Part of a small language model's weights.
Size: 24 layers, MLP 1280 tanh GELU, 23.4M parameters.
Training: a variant of SOAP for these matrices, 1125M tokens, 4292 steps.
Each number is 128 + 32 x the weight over its row's rms, rounded and kept within 0 to 255. Layers, rows and columns count from 0. The size above them is the row's rms in percent of the matrix's.

# layer 3 MLP down (transposed), 1280x256, rms 0.193, rows 946-998, columns 64-127
size [ 90 104 105  97 112 104  94 105  96  98  94 107  94 101 120  92  99  96  96  95 101  93  83  95  94  92  96  99  95  94  91  97  88  90 103 112 110  93  91  94  91  87 106  97  92  91 101  87  89 102  89  89 107]
[[103 131 128 147 168 113 144 111 118  99 174 120  70 161 105 139 162 149 144 151 132 159 165 110 151 203 152 135 127 106 151 127 112 139 113  97  88  99  70 123 152 130 155 101 137 143 140 105 132 182 139 120 125 144 140  78 176  78  67 133 161 137 152 117]
 [151 188  96 147 161  98 104 116 153 169 177 134 122 130 135 113 118 111 124 135 132 111 169 129 134 128  80  96  79 157  98 177  65 147 169 126 130 104 122  88 148 102 153  87 190 103 161 120 128  90 121 125 153 169 135 113 115 174 187 143  87 154 140 165]
 [121 172 141  93 126 153 128 128 195 105 150 104 129 106 117 141 131 121  74 128 108 100  98  94 135 170 113 135 149 134 104 136 139  56 123  88  90 175  93 105 170 100 111 148 126 119 170 137 117  84 151 140 166 151 169 153  76 175 119 155 140 142 194 132]
 [179 148 136 102 116 115 130 168 144 100 141 178 142 205 142  60 136 135 119  77 139 140  92 162  66 111 154 175  95  93  98 100 157  79 188  93 157 124 103 160 148 104 139 124  33 119  84 126  96  80 141 209 111 100 121  95 117 113 165  69 127 151 175 166]
 [ 98 112 114 152 105 162  69 137 128 132 121 156 129  78 116 164  78 132  59 153  36 138 145 105 109 140 164  93 107 152  77 122  90 132 110 125 117 156 154 149 122 128 104  93  89 139 141 213  70 120 118 136  65  88 190  95 127 110  87 150 143 164 141 137]
 [ 69 121 187  74  83  59 139 149 116 159 122 178 100 128 125 143 131 133 164 129 106 179 113  79  90  37 107 121 176 182 113  98  91 199 156  95 146  98 142  85 151 114 141 136 151  52 172 139 103  96 110 170 109 125 132 103 150 132 122 132  68 155 142 129]
 [ 98 129 178 129 102 134 146 121  88  85 135 152 132 109 118 143 135 161 147  97 128  94  57  32 107  76 138 176 126 153  89 184  93 113 132 137 146 181  77 125  61 119 128 189 125 110 160 157 137 133 145 114 106 153 125 120  89 134 100  78  70  91 172  99]
 [ 90 111 187 137 142 138 156 154  99 124 173 118 177 172  89 124  88 100 188 151 147  88  99 118 147  80 180 189 125 115 125 133  88 191 107 164 132  23 111 120 155 113 153 117 114 130 133 128 132 114 146 128 112  90 173  93 127 133 112 195  74 101 111 191]
 [111  85 112 146  94 158 135 128 197 132 118  96 146 151 177  95 130  97 179 137 102 141 176 187 133 159  98 137 125  92  88  95 177  98 177 140 107 134 176 140 110 137 108 110 137 175 150 131 135 157 101 107 141 136 141 157 154 119 136 171 111 198  81  80]
 [136 139 147 142 140 108 116 130 124 107 171 170 116 164 178 107 155 144  97  63 136 152 194 126 129  99 164 135  92 107  90 153  85 123  96 165 152 164 163  70 149 137 107 152 129  83  85 129 185 169 107 101 106 133  86 169 163 108 111 226 115  71 178 133]
 [172  95 155  94 143 143 166 114  99 112 113 169 140 125 131 128 139 140 152 181 153 157 120  82  56 132 107  94 119 106  97 172 173 110  46 135  97 195 123 151 105 142 142 135 116  91 178 122 138 124 182 126 111 102 138 136  95  87 141 111  74 131  89 104]
 [ 89 177 117 140 165 173  88 158 143  94 161 160 128 149 133  98 185 181  86 178  74 147 129 123  88 122 151 195 117 149 181 121  79  62 138 131 153 144 139 156 101 158  55 108 167 184  63 165 119 171  66 158 166 130 109 183 159 108 143 111 127 122 115 115]
 [117  89 127 137 170 125 102 171  99 105  94 121 125 198 145 104 111  87 106 150 113 138 137 177 126  68 168  63 100 133 146  98  52 153 111 109 101  91  72  84 168 129 124 123 171 112 100  75  82 152  83 144 130 101 150 164 145  93 100 213 147  95 149 128]
 [103 105 167 123 142 157 130 166  64  79 120  81 125 148 158 141 142 178 124 139 181 122 147 124  94 146 105  67 123 127  92 117 149 155 109  95 188 130  54 136 164 155  93 108 116 135 119 155 102 122 154 171 123  83 108 140 103 174  67  83 128 158 127 148]
 [126 174 153 108 109  77 105  93 121 122  80 118 145 195 165 167 120 123 171  96 169 137  59 114 146 144 116 114 132  51 134 129 130 143  98 111 116 111 170 112 123 102 119 145 145 139 206 118 139 118 119 115 159 138  56  54  90  62 172 150 122 124 131 123]
 [ 76  85 149 191 122 107 106 146 106  74 107 142 137 159 186 128 105 125 148 157  53 133 134 146 118 123 149 176  94 194 128 126 114  94 122  96 178 138 148 171 118 134 111 159  80 115 124 222 119 140  75 135 125 146  94 162 108 157 160 226 116  76 156 112]
 [ 94 155 123 121 109 127 146 170 123 111 106 129 113 158 132 118 100 107 123 186 198  79 156 144 110 123 163 140  77 124 164 133 126 126 153 124  86 131 157 136 132 139  66 191  69 112  90 109 167 120 168 108 150  82 137 132 143 143 120 114  59  38  70 158]
 [105  59 138  87  85 120 143  90 170 133 107 135 140 136 110  85 101 129  82  85 144 209 165 170 104 115 150 123 180  77 100 167 111 158  91 107 174 111 130  86 162 161 120 142 130 110  94 122 162 201  87 134 137 109 117 121  97 156 144 144 145 116  82 107]
 [145 113 117 168 110 160 131 113 129 113 126 114 134 122 111  79 187 105 154 203 150 101 133 132 148  60 149  96 122 101 122 114 167 126 123 159 167 176 181 171 150 151  87 116 134 119 112 133 162  75 114 128 125 111 146 136 108 182 123 129 123 147 147 106]
 [ 78  75 145 146 157 130 127 155  89  91 117 185 184 132  91 112 169 129  75 147 131 177  98 126  90 146 122 132 106 170 129 131 172 134 144 175 124 130 133 123  49  74 108 166  52  93  98 146 138 130 137 170 161 146 104 127 118 173 130  94  95 117 165 166]
 [ 72 177 164 123 117 137 152 112 102  61 134 111 100  98 104 193 149 165 126 130 115  71 159 159 137 161 137 138 127 168 199 131 143 103 143 106 153 173 100 141 175 150  88  83 181 131  70 141 162 122 101 122 137 109 154 114 129 140 138 129 156 109 120 139]
 [131 121 115 149 140 181  74 142 122 160 118 118 129 127 118 166 150 147 123 152 115 141 119 120 103 140 145 152 153 123 176 153 123 129 145 165 149 109 144 158 142 137 129 131 197  53 138  92 119 150  98 174 168 120  62 117  93 162 111 113  99 148 127 108]
 [ 92 117 153 127  72 173 172  95  88 102 168  20  88 139  88 103  65  70 138 101 177  90 155 156 109 108 149 101 129 164 107 146 104 148 189 173 145 174 182  76 154 169  85 144 148 129 140 154 116 178 116  92 128  78  76 104 114 198 117 208 139  98 110 112]
 [113 111  98  69 111  98 114 127 136 140 140  97 161  63 151 141 133  87 144  90 148  84 138  78  87 137 143 160 106  98  45 101 167 132 165 108 131  94  97 202 154 143 104 109 191  87 106 133 130 116 144 104 110 112 114 120  99 104 189 127 107 122 118 126]
 [106 124 205 209 149 102  65 181 108 115 113 138 103 141 108 135 123 124 154 154 178 116 116 155 130 120 128 159 158 135 123 119 158 138 151 157 159 108 163 161 127 166 107  95 112 113  74 135  89 126  98 146 129 160 180 106 176  83 149 116 134 151 170 122]
 [161  86 163 134 157 113 129  86 146 161 108 126 114  76 137 191 144 144  60 132 121 182 152 171 122 164 130 168 102 144 103  52 156 139 143 107 120 164 117 103 126 171 107 121 108  43 140 121 216 116 111 114 165  69 112 141 149 101 124 138 100 127 122 154]
 [133 121 143 131 121 144 113  94 138 123 134  93 144 146 157 214  99 143 179 103 178 102 110 145 101 133 160 122 127 149 144  97 143 102 145  96 110 107  87  87 130 138 115 120 104 180 147 139 110 135 124  99 163 122 104 145 150 144 132 113 147 156  94 193]
 [ 79  95 118 125 163 132  94 127  81 113 156  84 134  91 175 164 127 167 156  74 145 156 113 148 137 190  57 141 144 151 158 162 170 148 119 139  74 142 116  90 136 149 129 156 103 104 192 103 157 134 157 129 163 138  89 131 112 137  63 143 153  72 141 149]
 [131 187 123  99 164 136 102 110  91  71 106 148 125 109 150  92 112 135  49 142 108 112 123 100 103 179 166 106  88 131 161  95  59  65 138  80  82  83 106 119  98 126 104 117 136 117 120 101 139 176 131  94 100 159 121 141 147 133  45 172 127  92 147 149]
 [161 102 158 131 155 177 127 137 182 110  94  98 146 105 175 149 143 106  89 155 123 112 139 170 100 102  91 135 135 156 150 115 154 144 108 160 180 145 132 107 142 133 148 167 108 153  49 123 158 203  61 128 157 141 118 181 165 180 176 150 176 126 179 149]
 [188 137 122  97  97 139 139 141 146 130 128 145 112 151  75 110 142 136  82 139 155 151  77 146 166 116  96  94  82 141 122 115 125 101 173 134 139 118 133 138 132 161 167 119 114 185  69 131 114 174 137  79 104 127  81 150  89 139 134  93 134 151 152 165]
 [132 105 126 165  82  65  99 138 126 140  86 134 130  95 111 133 110 150 107  74 143 129 127 160  80 131 175 188 138  60 123 112 101 123 111 122  71 121 103  99 123 164 139 115  86  89 109 159 151 114  97 138  92 143 147 151 146  68 114 122 133 139 113  44]
 [196  96 113 105 177  74 101 101 117 151 104 165 159 129 130 159 143  94 115 127  98 117 119  85 135 124 107 127 117 183 131 142 109 154 138 159 119 124 115 147 151  99 171 162 135 128 149 128 155 132 108 146 141 157 192  74 165 180 193  98 136 115 129  91]
 [103  82 127  97 109 111 112 133 125 139 136 210 152 104 116 135 100 166  85 121 154 152 191 150 124 153 148  72 136 152 146 148 137  80 159 121 113 177 102 190 100 146 105  96  49 111 156 189 141  77 100 100 204 145 130 154 113 130 161  84 128 110 140  96]
 [147 103 108 101 119 159 150  98 132  89 162 127 147 164 128 201 115 123 172 162  72 137 118  76  81 111 183 101  88  82 135 168 135  90  64 145 151 141 110 169 173 132 108 181  62 115 117  94 127 149 126 167 130 156 107 114 112  93 107  85 119 129 140 149]
 [173 145 131 164 132 137 154 107 164 100 100 159 148  88 202 106  89 110 111 175 133 129 125 122 144 119  92 111 196 153 100 146 139 165 125 123 127 146  72 215 146 124 109 100 108 170 122 140 172 111 155 125 130 156 138 115 144  94 131 116 119 114  89 117]
 [123 127 108 123 116 158  60 115 112 129 119 132 181  97 160 139 148 179 121 121 123 163 141 102  97 150 170 134 132 127 127 195  90 182 125 138 154 149 141 122 125 116 110  85  59 105  96 134 111  77 124 146 145 104 141  99 128 109  97  65 133  97 157 147]
 [ 65 150  92  98 141 103 145 128 158  86 105  80 159 175 132  82 116 118 131 136  84 120 106 138 141 101 104 143 111  67 150 112 178 159  63 137 153 132 215 157 150 149 147 197 171 135 161 121 142 135 138  64 122 142 133 104 168  73 147 157  86 139 117 145]
 [ 96 156 113  89 140 118 133 108 123  78 130 131 115 191 166  91  97 139 105 172 153  94 123 147  96 176 106 147  75 185 110 165  74  95  80 104 143 135 127 123 102  42 172 171 138  82 132 135 119 137  97 145 104  97 118 105 117 141 124  98  76 117 132  87]
 [115 132 133 136  93  93 150  73  97 130 212 132 173 156 110  83 151 106 102 115 136 128 129 112 131 179 126 111 207 109 121 105 130  74 162 115 101 162 116  89 117 144  77 131 145 102 119 157 131 148 154 190 142 150 145  83 113 153 185 108  93 134 128 161]
 [144  94  58 117 123 154  95 128  70  90 125 151 179 129 121 139  98 139 170 172 179 181  69 134 190 190  95 139 146 227 147 134 144 156 212 198 114 173 162 166 111 156 114 117 130 148 120 130 107 137  80 135 138 160 122 200 158  76 141 131 181 138 157  94]
 [107 117  82 155  89  68 142 123 127  80 100  94 151 176  81 102 134 132 122  85  98 219 124 137  81 127 189 159  95 126 161 122 174 113  90 126 139 123  63  77 120 155 124 115  99  73 116 116 145 160 149 129  90 140 189 116  71 159 105  64 172 162 171 163]
 [ 95 119 121 132  90 114 127 171 140  80 104  94 140  69 128 126 161 119  93 159 155 157  56 163 140 140  98 119 156 131 130  91 120 114  66 132 125 116  35 114  60 132 150 164 134 135 140 147 145 147  66 166 145  94 110  85 140  95 107 166 152  73 197 108]
 [ 78 128 134 170 138 182 176 157 110 135 102  70 111 112  80  99 150 126 113  91 141 146 148 173 125 108 170 152  98  99 139 148 178 166 123  90 155 122 159 136 109  84 162 147 151 129 105 116 130 121 126 167 114 132 121 130 113 111  93  76 160 182 130  75]
 [116  85 155 105 156 108 122 154 143 100 106 133  92 125 157 151  91 140 118 154 113 115 159 117  45  61 166 104 154 182 118  90 170  91 146 142 103 151  95 109 143  81 127 131  93 116  78 132 141 114 190 150 165 123  81 128 130 175 144 118 158 139 119 163]
 [110 136  80 160 134 126 124 136  57 118 114 148 145  86 106 147  51 127 102 182 152 160 127 101 112 123 131 132 176 149 150  98 177  82 118 136 106 130 180  74 135 112  88  84 108 129 150 101 150  99 132  86  73 162 101 105  94 127  74 137 108 148 147 158]
 [158 123 167 125 159 172 140  87 164 170 162 111 119 172 102 122 155 103 134 125 162 226 145 114 162 171 131  85 153 121  96 104 175 135 180 125  98 106 168  78 117 191 115 105 114 141  81  94 142 223 107 182 114 125 122 174 136 109 155 161 116 105 105  79]
 [107 121 131 103  74 180 168 177 132 125  88 141 142 154  80 118  59 148 129  84 130 114 116 154 110 137 161 106 123 112 132 100  92 157 114 113  80  75 118 122 160  97 157  82 120 133 137 194 133  47  90 105 158 133  78 115  68  90 116 139 158 112 110 170]
 [171 174 137 178 176 191 165 159 167 152 188  94 124 135 140 159  77 140 129 133  81 125 144 133  89 129 160 149 166 108 159  74 174 119 146 140 150  82 125 112 159 100 126 208 129 112  99 122 154 107 111  83  87 108 111 144 113 116 144  58 101 131 147 139]
 [146 125  95 162  82 137 133 142 121 153  71 180  99  73 123 125 148 152 170 114  86  84 160 155 114  99 136 101 112 148  89 131 102 123 154  93 163 126 120 120 120 118 135 143 107 120 104 135 140  90 153 153 150 151  92 112 138 111 122  86  66 136 174 135]
 [ 96 119  90 102 193 126 122  79 113  84  86  85  84  95 123  68 141 105 119 129 119 148 136 163 158 223 173 119 155  96 142 137  45 100 155 170 113 139 129 107 134 193  97 142 149 110 133 146 110 137 108 102  88 180 163  76 118 152 127 104 145  80 109 115]
 [118 167 132 124 154 141 187 138 148 138 149 114  78 123 217 159 134 133 123 115  89  81 160  98 114  95 114 111 109 103 101 125 105 142 112 143  72 118 121 124 152 143 139 116 137 153 112 100   0 110 160 134 154 145  95 142 159 129 149  94 173 137 172  82]
 [114 143 181 120  92 126 129 176 131 115 156  50 216 156  92 142 170 174 149 130 116 138 160 146 172 126 169 137  71  97 133 167 150 197  93 136 147 110 119  87  99 101 141 106 122 137 122 141 142  87 143 125 139 138 142  88 119 122 120  87  68 139 106  88]]
# layer 3 MLP up, 1280x256, rms 0.222, rows 947-998, columns 64-127
size [ 99 100  92 107 109  99 117  99  91 100 108  95 102 116  98  99  92  88 107 102  85  80  93  92  94  96  97  96  91  89  98  92  99 105 105 109  98  96 100  91  92 105  98  95  93  96  85  91 108  87  81 110]
[[ 99 130 148 104 148 111 113 170 128  89 138 144 145  84 120 119 170 138 140 126 212  76 140 139 141 158 119  77  38  63 115 149 156 163 176  93 115 159 108 134 202 142 141  90 105 135 123  91 127 139 100 181 167  99 144 145  81 144 123 135 114 147 139 152]
 [168 209 120 105  91 162 116  81 114 104 108 142 132  60 174  67 161 104 123 158 121  60 154 129 151 157 129 158 175 132  74 107 103 122 104 147  94 176  81 104 163 113 148 128 117  97 205  92  87  47 130 131 172 143 192 167  50 181 112 167 120 170 134 178]
 [139 117 117 165 166  87  87  86 119  75 140 141 140 133 180 104 114 183 139  67 148 180 122 105 101 127 105 113 119  84 108 134  99 130 145 113 117 187  75 173  67 163 140 177 123 149 148 120  97 145 123  95 176 115 119 119  97 121 129  87 151 134 135 150]
 [125  82 121 145 104 111 149  80 176 101  99 164 121 142 117 125 121 114 133 139 116 102 128  54 143 187 133 174 138  92 100 118 119 143 106 162 162 140 164  84 149 173 163 144  79  63  83 143  90 127 145 156 113 189  65  84 156  51 117 192 170 108 109 155]
 [151  73 147 145 141 130 117 127 138 120 127 144 130 174 120 236 119  90 125 118 158  99 149 139 113 147  70 101  36 148 175  92 121  77 147 142 184 139 114 189 148 126 159 120 160  99 113 129 133 153 118 150 108 126 135 176 125 139  97 124 161 153 118  49]
 [138 135 104  90 167 126 136 169 146 126 140 174 125 106 176  99 126 158 136 187 221  90 134 173 141  79  95  57 172  87 132  84 151 122 111 133  98  66 156 128 158 150 110  65 147 120 125  76 146  96 101 123 157 117 101 128 151 159 112 214 113 159 118 178]
 [ 80 132 171 124 122 182 109 105 136 101 126 120 173 127 124  81  87 189 159 228 177 101  74 127 137  99 146 147 160 146  88 156  80 161 178 117 118  10 116 151 108 123 160 125 137 134 130 170 146 101 131 110  93 126 157 118 171 156 107 162 131 182 124 150]
 [163  93 137 111 160 175 139 129  81 126 136 182 121 152 139 117  89 152 107  99 197 107 133 155 128 106 170 130 151 175 133 206  95 171 130 129 136 127  80 157 132 141 129  75  91 114 111 150 105 101 111  93 121 121 105  94 146 170 126 128  93 113 175 151]
 [160 168 106  78 135 168 135 159 115  88 122 111 180  67  95  77 137 105 137  99 116 138 164 138 147  78 109 167 238 111 128 115  97  75 170  88  94 128 138 125 134 121 158  73 125  85  98 108 134 123 162 133 148  84  99 128 122 152 144 164 132  77 167 106]
 [181 125 100 142  71 104  83 146 121 217  88  93  55 146 125 145 137 115  98 138 106 151 112 140 157 125 138 204 137 176 108 152 122 143 183 162 145  59  90 140 183 188  96  80 167 115  91 204  91 127  82 133 130 134 183 201 113 186 138 101 151 116  85 102]
 [179 176 109 107 150 146 133 136 111 125 113  98 149 142  85  94 195  80 130 103  95 122 132 158 151 172  98 152 117 193 159  73 135 145 144 170 135  87 128 158 178 143 117 142 195 119  63 105 143 146 146  98 116 105 166 169  94 109 139 122 132 164 107  78]
 [ 95 171 145 110 139  73  54  93 139 144 130 160 149 127 140 146 132 127 124 134  89 102 111 118 130 174 187 161 137  71 143 140 139  70 118  80 104 156  75  87  97 146 145  69 166 138 162  90 174 180 113 116 107 140 120 112  84 108 117 180 155 139 109 132]
 [ 95  96  71  99 189 164 137 144 177  72 107 118 107 147 132 179 150 122 120 129 108 157 125 133 146 120 156  88 127 138 127 122  88 124 125 145 131 167 155  62  73 122  78 177 135 160  82 137  69 104  82 157 151 117 153 182 133 202 106 123 117 130 141 128]
 [111 169  80  85 129 153 140 102 105 118 132 123  78 144 125 127 127 142 124 129 126 150 166  55  89 171 130  80 195 146 100 114  93 154 164 123  83 121 190 125  70 147 123 118 132 166 109 180 137 172 160 141  73 111 102 112  76  69 166 195 137 163 106 127]
 [160 186 138  76 119 176 127  68 113 149 138 114 134  74 136 114 157 158 125  95 117  86  95  70 133 131  98 107 183 116 146 104  99 151 169 138  63 116 134  67 118 102 134 150 152 204 114  71 130 189 111 147 149 147 123 103 131 109 115  36 117 116  88 150]
 [183 149 135 134  90 116  54 176 137 125 148 134 135 150 124 167 192 144 137 136 127 113 149  79 127 150 133  87  96 179 115  31 114 119 151 157 106  99 126 105 168 109  93  93 123  99 134 176 112 141  69 137 113 154  97 177  67 112 164 124 114 179  90 108]
 [155 157 121 158 129 130 139 143 117 164  67 123 130 112 146 216 133  90 151 226 156  50 120  67 108 138 112 168  89 173 128 154 150 127 145 160  79 105 147 175 140  99 119 104 167 126  97 117 103  93 174 102 115 142 149 171 128 115 139  95 161 138 169 110]
 [134 167 122  91 172  94 141 174 106 125 102 125 129 161 182 140 110 201 117 148  83 194 140  83 121 134 100 105  98 101 100 127 128  98 180 124 142 142 134  75 144  88 152 159 131  72 148  92  90 160 138 176 102 149 149 134 145  52 142 146  81 125 152  70]
 [128 173  87 120 148 148 118 160 197 200 135  92 127 118 101 167 124  74 128 112  95 123 156 116 192 164 101 105 112  89 119  83  84  94 129 141 125 167  98 103 102 135 158 141 134 130 161 137 134 115  85 188 129  73 147 178  94 127  83 132 180  90 124  71]
 [128 146 133 147 185 169 161 178 102  83 163  82 131 167 161 138 116  80 147 141  99 126 165  48 128 158 128 180 124 145 115  76 136 155 106  75  88 120 135 143 139 149 128 108 103 179 129 150 174 144  57  99 125  75 141 158 142  90 110 183 117 184 118 121]
 [ 99 157  95 106 120 151 150 155 125  70 123 172  76 117 136 184 131 177  97 151 135 134 117  95 122 105 159  96 144 181 107 144 126 151 184 144 107 118 136 155 172 128 158 146 116 142 133 107 110 131 109 152  98 106 172  82 122  92 148 177 167 132 162 144]
 [132 110 114 150 196  77 132 122 131 178 156 181 163 117 205 111 148 162 120 180 101  89 107 142 139 157 141  99 163  95 207  73 135  95 122  88  99 109 112 244  77  76 142 123 110 109 153  90 109 135 131  99 132  89 213 125 152 126 110 102 145 134 100 152]
 [182 139 126 160 156 193 141 129 115  82 107 140 102 197  76  96 156 211 103 166  88 110 135 170 140  79 140 143 125 157 153 121 120 153 136  93 143 165 137 111 137 123 142 156  60 152  77 118 178 107 120 148 145 121 157 137 143 142 104 157 131 121 100 156]
 [135  77 158 171  98 108 134 151 169 150 160 155  74 133 113 104 112 125 127 115 111 153 207 152 161 198 129 126 123 174 146 118 179 185 152 177 122 136 122 111  58 133 141  93 115  76 147 128 195 106 144  83 187 138 144 134 106 136 163 171 143 155 119 151]
 [132 133 165 135 121 150 143 130 134  81  93 127 180 147 137  74 109 101 183 152 111  69 155  35 136 103 113  69 169 108 170 181 105 152  93 172 114  80 142 108 173 112 171 139 116 179 163 115  52 147 102 136 117 180 144 157 170 151 115 159 116 140 159  89]
 [145 160 130 121 110 153 115 110 116 128 129 181  85 107 118 161  97 163 128 114 144 169 171 112 134 134 133 142 143 120 138 158 117 150 122 162 178 139 140 112 107 150 114 170 140 107 121 118  95 125 149 129 146 129 115 117 146 113  73 152  81 110 123 112]
 [147 191 119  97 131 117 152 158  93 172 156 144  86 187  53 139  84 141 122 206 103  82 165 122 124 153 151 139 154 107  78  91 131 173 174 145 164 122 130 132 105 162 160 122 130  92  83 171 116 110 102 167 121 152 184  93 103 125 150 121  79 114 161  94]
 [129 163 153 133  98 116 160 104 189 167 128  79 114 172 119 138 101 115 168 133  77 168 120 105 158 123 137 115 119  94 126 151 150 125 138 142 163 162 194 149 194 136 160 139  87 119 116 130 137  57 135 160 123 138 119 123 157 122 176 112 125 210  75 104]
 [105 199  99 112 119  89 145 117 149 156 130 118 119 177 122 145 127 163 163 117 122 134  83  96 117 140 199 175 152 130 123 140 127 118 141  81 135  97 160 102 117 174 124  85 133 113 179 151  99  84 199 138  83 122 161  95 135  84 104  74  78 133  60 121]
 [ 80 109 136 180 197 147 145 122 123  87 116 174 106 102 186 118 136 153 142 109  83 106 130 133  81 112 171 128 143 123 154 151 173 157 102 111 209 123 136  88 172  71 119  93 166  88 141  70 148  91 177 149 146 133 121 136 139 112 105 139 135  67 102 130]
 [103 156 107 112 152 108 142 102 128 167  80 119  74 124  82  81 138  90  44  98 148 146  97 147  95 131  94 145 101 126 122 154 152 102  97  92 163 161  78 175  81 123  79 122 152 157 156 158 201 113 125 126 112 188 118  82 122 133  62 110 155 130 113 114]
 [100  68 170 127 162 164 103 123 110 129 121  78 137 119 138 142  96 170 104 132 137 131 163 110 132 100 179  63 127 161 142 123 153  87 120  88  89  58 125 123 155  91 149 134 158 133  85 140 133 142  78 137 130 104 103 120 124 128 110 210 117  98 156 206]
 [155 146  87 172 166 158 118 105 144  89 170  46  81 127 132 137 147 114 135 158 106  98 105 144 137 131 136 209 114  89 150 122  81 160 157 123 150  63 158  96 179 155 105 151 197 127  81  58 132 188 133 159  87  81 139 121 100 117  84 175 113 144 129 191]
 [139 176 100 135  97 118 122  87 112  98 126 114 110 117 157 181 116 110 162 171 128 108 138 130 141 130 134  99 156  89 152 224 131 134 187 140 134 130 108 154 181  81 122 159  67 104 164  73  75 163 144 135  61 109  67 163  96 144 113 127 117 169 123 176]
 [ 61 122 162 150 105 119 102 159 180 130 100 151 148  97 127 129 120 193  79 180 144 107 106 124  75 190 178 137 118 161  93 114 178 114 122 122 138  90 151 120 160 108 166 160 165  79  80  97  98 129 103 134  88 104 122 109 117  79 185 147 120  79 164  87]
 [133 125 156 128  99 202  66 169 142  98 156 150  94 101 203  95 118  98 179  56 152 146 154 173 116 142 123 115 131 153 116 136 112 134 199 164 164 173 115 172 145 109 124  85 104 141  75 132  92 119 137 119 100 151 129 130 125 131 177 125 135 134 184 175]
 [161 158 133 146  84 165 168 139 121 152 136 161  80 133 119 161 144 183 130 121 148 117 149  95  86 137 166 120 157 174 111 139 101 124 152 119 121 121  98 129  72 167 118  73  90 106  74 103  96 119 111 188 136 105 137 122 113  98 114 147 200  71 147 138]
 [172  99 134 138 148 133 147 105 153 179  60  91 123 134 136 149  84  87 126  45  79 141 126 166 130 117 123 139 160 105 134 122 121 141 156 187  98 108 145 131 126 178 125 184 140 133 100 111 114 146 138 114 149 145 141 146 149 115 137 143 148 146  88 176]
 [139 182 148 114 117 182 107 204 138 211 143  84 126 150 156 101 135 131 109 115  55 132 131  98 173 159 135 168 124 112  93 135 111 130 165 135 106 135 122 139  96 124 167 115 155 136 139 105 138 185  94 161 107 129 162 153 138  87 149 100 165 115  88 144]
 [183 117 155 153 140 107 125 128 118 175 129  99 129 175  66  98  98 153 150 102  77 107 131 139  80 166 142 150 162 116 135  65 169 117  56 143 191  69 153 137 114  95 120 146 126  74  75 157 129 154 126 127 164 117 134  99  96  93 131 124 101 124  86 172]
 [155  99 105 144 186  66  79 154 153  90 126 106 166 119  91  99 138 122 184 202 153  88 136 118 142 129 109  79 128 163 124 167 100 163 116 148 133 199 200 157  79 135 130  98 154 128 111  81 148 114 172 143 148 121 136 115 119 140 169 131 165 141  89  80]
 [104 107 181 172  65 118 169 137 113  83  95 131  96 159 151  82 169 134  85 132 135 119 112 137 139 127  49 164 106 147 116  79 138 124 151  84  83  43 148  71 111 119 213 160 128 140 139 130  96 119  77 139 157  75 188 127 113 123 138 113 147 143  91  95]
 [125 123 138 180  92 163  91 135  99 191  65  93 172 200 118  88 168 130 164 127  96  62 103 149 161  44 147 159 167 162 111 107 150 155 150 139 156  79  96 128 176 199 121 136 117 103  72 131 128  72 130 179 183  96 127 104 128 171 143  75 134 176 179  96]
 [133 121 195  88  90 187 120 121 156 107  91 118  88 114 226 166  72 118 155 112 118 139 123 133 122 123 130 138 120  59 140 105 135 109 106  62 147 149 119 143 150 175 128 174 102 158 159 116 152 115 105  88 192 195  98 103 159 102 183 187  65 142 161  79]
 [146 114 180  97 111 144 123 129 156 115 130 116  76 154 115 125 128  86 146  86 106 105 108 113 133 140 128 109 105  75  79 194 126 155 108  99 178 124  53  92 131 124 167 137 150 148 100 140  89 141 102 145 162  95 108 161 150 130 114 157 177 114 136 118]
 [112 123 121 100 101  99 153 166 136 161 109 131 114 150 140 194  97 122 155  83 122 182 130 106  99 156  97 162 109 134  84 106 157 113 157 138  42 105 157 136 136 132  59 188 178 137  97  97 128 150 116 131 133 173 155 126 114 113 154 103 143 119 117  77]
 [ 93  86 146 154 127  85  56  94  82  83 149  98 146 115 142  31 101 124  95 183 128 154 150 114 125 164 121 124 159  97 107 141 136 121 151 177 118 179 114 121 126 102 148 121 116 129 161  91 142 185  78 103  89 144 198  99 155 137 137 111  79 108  92  42]
 [159  39 143 110 114 124 103 165 153 105 168 137 157 102 118  84 130 144 160 148 128 134  99 121 156 154  93 141  98 156 119 177  41 111 146 145 202 220 151 114  62 152 194  57 114 101 202 162 107 114 188 155 171 145 128 117 141  39 151 181 148 134 120 139]
 [127 105 133 128 120 143 131 126 118  91 128 118 123 123 124 141 174 135 135  57 101 137 153  85 185 147 111 128  68 122 138 142 131 124  98 101 146 161 134 130 102 129  82 112 126 167 139  84 152 157 133 111 152  71 189 115 159 130 122  81  78 114 106 138]
 [159 125 150 163  79 114 160 157 117 154 205 154 114 193 112 132 113 137 161 143 148 106 129 104 120  72 105 133  64 197 126  91 192 104  58  95 112 107 137 181 198  98 152 121 129 161 100  90 215  80 130 131 145 107  90 170 138  89 125 169 120 126 156 156]
 [ 95 170 106 100 193 144 185 120 106 157  74 191 148  82  81 118 166 146 160  93  72 128 171 118 114 116  87  58 118 145 136 100 155  91 170 204 106 123  51 166 143 137 143 117 158 100 144  80 115 103 163 115 145  78 132 173 109 144  92  94 145 154 144 107]
 [113 147 172 142  98 100  95 108 166 144 106 112 163 125 159 103 153 190 121  57 147 169 111 111 177  96 163 132 119 122  99 123 143 148  82  98 137 113 157 126 102 193 118 121 144  89  81  97 102  95  64 101 168 200  99 131 111  95 104 148 106 122 171 115]]